From a checkpoint of a small transformer trained on Wikipedia.
Size: width 384, 6 heads of 64, MLP 1536 squared ReLU, vocabulary 7675, 27.7M parameters.
Architecture: RMSNorm before each block, rotary positions, no biases in attention or MLP, tied embeddings, norms scaled by depth, capped logits.
Each number is 50 + 15 x the weight over its row's rms, rounded and kept within 0 to 99. Layers, rows and columns count from 0. The size before them is the row's rms in percent of the matrix's.

# layer 11 MLP down (transposed), 1536x384, rms 0.0776, rows 1411-1418, columns 288-383
101:54 99 73 57 52 48 44 51 32 42 34 70 03 53 69 34 48 22 28 53 46 51 96 50 36 45 62 46 64 44 25 41 63 50 37 22 38 27 66 36 41 49 42 51 57 35 67 44 65 32 04 50 60 59 63 35 44 35 48 49 48 47 66 76 52 43 28 80 59 50 51 62 62 50 52 43 62 58 38 86 34 62 25 53 34 77 48 36 41 57 46 34 39 42 73 55
091:51 60 44 61 56 62 42 40 29 48 52 59 62 48 66 57 39 46 25 39 67 54 36 72 33 44 56 43 47 20 68 61 47 27 61 73 44 24 60 67 72 54 53 33 85 43 59 51 65 27 26 25 28 50 56 62 51 70 45 33 31 55 41 53 38 63 50 48 28 33 58 38 31 51 55 53 43 35 66 56 51 84 45 72 61 27 13 39 65 38 72 49 40 79 48 50
102:53 52 40 31 46 18 72 67 34 59 46 61 51 52 37 43 48 61 43 53 55 56 43 34 51 82 49 28 46 44 10 15 26 40 58 57 54 61 84 30 30 55 57 92 51 39 76 52 36 42 52 39 91 72 39 62 48 38 39 59 48 59 58 61 61 80 63 56 64 32 31 52 56 56 62 45 34 53 39 44 32 32 45 45 51 44 67 64 63 49 43 54 63 39 50 26
092:62 70 87 36 60 53 43 58 24 32 60 26 62 61 53 00 49 44 37 48 47 55 53 43 39 50 58 32 56 31 43 55 31 41 25 33 41 44 52 47 46 46 61 44 33 50 61 43 58 19 34 55 52 50 46 63 49 56 41 57 30 73 56 63 70 38 36 31 38 32 76 51 12 39 42 64 58 49 44 52 43 56 47 65 42 45 58 59 91 70 64 37 36 27 32 42
105:36 57 46 36 33 68 41 70 69 50 34 56 50 56 47 55 59 56 13 63 64 46 46 75 53 33 46 64 55 39 59 58 28 62 55 58 55 52 36 36 73 49 70 53 53 48 62 48 49 45 20 63 33 84 59 66 59 47 27 30 85 46 69 76 42 43 45 56 44 15 54 59 53 55 87 69 34 42 81 25 63 41 64 50 31 56 42 71 57 64 81 38 80 51 47 39
100:40 87 56 51 47 48 43 62 44 54 47 42 70 68 29 17 34 25 54 56 48 47 42 79 52 54 48 39 45 58 32 62 67 05 37 33 67 50 71 52 44 58 67 49 57 60 36 55 65 72 51 73 11 60 37 69 55 86 46 72 42 41 71 49 46 62 80 64 35 34 58 56 73 36 52 32 43 31 48 67 35 41 39 50 34 38 88 37 33 59 71 42 45 38 43 52
105:45 96 53 67 44 78 74 40 60 51 33 42 54 67 64 39 37 46 48 31 56 46 46 42 38 46 67 40 52 24 55 61 22 43 54 32 51 39 26 26 32 30 45 53 79 56 46 41 76 56 28 65 33 58 41 45 43 43 62 58 48 55 43 58 39 50 42 57 36 92 67 54 46 38 28 43 56 25 48 47 39 58 64 55 29 53 61 86 45 57 59 63 68 60 51 18
102:58 80 55 34 11 48 47 75 69 54 52 29 68 43 53 49 60 56 52 51 63 43 31 56 17 55 41 42 62 39 62 27 59 59 72 52 58 54 43 60 85 47 41 55 37 41 54 35 54 42 64 30 36 47 49 56 54 59 61 76 62 49 27 66 66 31 50 55 40 60 63 51 66 57 50 69 58 67 53 69 00 60 40 61 39 15 31 69 64 39 41 29 69 36 69 35
# layer 11 MLP up, 1536x384, rms 0.153, rows 1412-1418, columns 288-383
103:41 54 43 70 15 47 37 72 47 54 56 41 52 40 56 34 14 51 57 49 75 51 66 99 73 37 37 51 62 43 27 77 42 23 64 33 29 55 37 33 70 55 38 59 48 41 36 57 53 54 44 59 35 56 34 49 50 33 43 43 58 51 51 57 51 44 69 69 52 52 51 35 62 66 33 76 35 30 43 50 46 48 24 57 72 27 62 79 44 46 48 65 51 52 40 38
095:39 54 44 61 47 80 41 20 69 49 53 30 54 31 44 27 38 52 37 63 46 49 50 40 73 33 63 52 51 73 45 09 66 44 28 24 57 65 73 46 44 39 48 55 66 24 47 42 65 51 70 47 63 65 47 21 41 67 38 46 69 68 49 23 33 30 57 31 41 51 38 55 65 65 44 38 28 20 41 71 44 52 49 34 44 45 50 43 65 64 44 29 46 54 58 61
086:42 17 65 30 18 64 59 62 62 44 43 24 83 84 47 49 44 52 55 57 67 45 41 61 39 59 43 46 21 44 41 29 41 45 75 51 58 39 46 43 62 33 49 64 44 41 62 57 62 53 55 68 45 35 47 46 50 53 51 20 51 54 50 62 33 78 53 50 64 63 55 41 69 49 64 62 86 55 50 47 55 68 49 72 75 48 66 77 12 28 41 49 54 64 41 81
114:49 42 50 60 32 59 39 43 69 47 42 51 62 54 41 44 50 55 58 43 52 69 52 55 54 65 42 24 43 52 34 57 67 68 57 64 63 55 51 49 20 56 81 53 47 41 45 38 40 54 46 68 63 78 72 60 66 59 42 47 40 58 50 65 71 76 49 68 55 60 45 43 45 53 63 46 53 35 35 61 64 38 48 56 60 48 36 69 43 52 51 42 39 44 64 57
093:86 53 47 61 21 04 54 15 64 47 62 51 63 33 60 30 56 52 63 53 37 59 59 48 60 60 63 71 52 61 25 14 25 60 53 61 61 63 14 30 46 83 66 60 42 45 43 64 34 37 40 58 38 59 49 65 33 52 60 63 73 41 59 63 31 65 72 53 52 70 57 55 29 71 79 60 80 49 68 24 53 70 66 78 60 54 34 53 52 49 37 28 44 57 26 80
110:34 46 55 39 70 63 64 41 70 57 49 56 31 44 36 42 39 42 43 61 48 36 65 28 51 58 49 65 39 38 36 64 50 31 46 23 25 62 28 58 40 62 59 48 20 54 61 55 53 49 50 53 50 36 57 70 36 38 54 67 62 61 92 60 50 47 61 34 67 65 70 45 61 33 56 48 68 58 77 56 60 45 54 40 44 37 22 44 63 90 31 57 41 45 41 43
108:57 57 54 53 51 63 37 61 41 44 40 38 31 50 70 70 45 49 46 45 76 53 16 49 64 55 51 30 43 55 61 24 63 59 70 55 28 57 51 48 57 55 47 62 45 43 50 56 40 44 34 66 64 56 54 84 45 72 39 59 28 57 58 55 57 53 49 60 67 63 31 44 45 51 60 26 39 60 54 56 47 60 62 49 54 50 39 49 76 46 49 22 63 43 44 31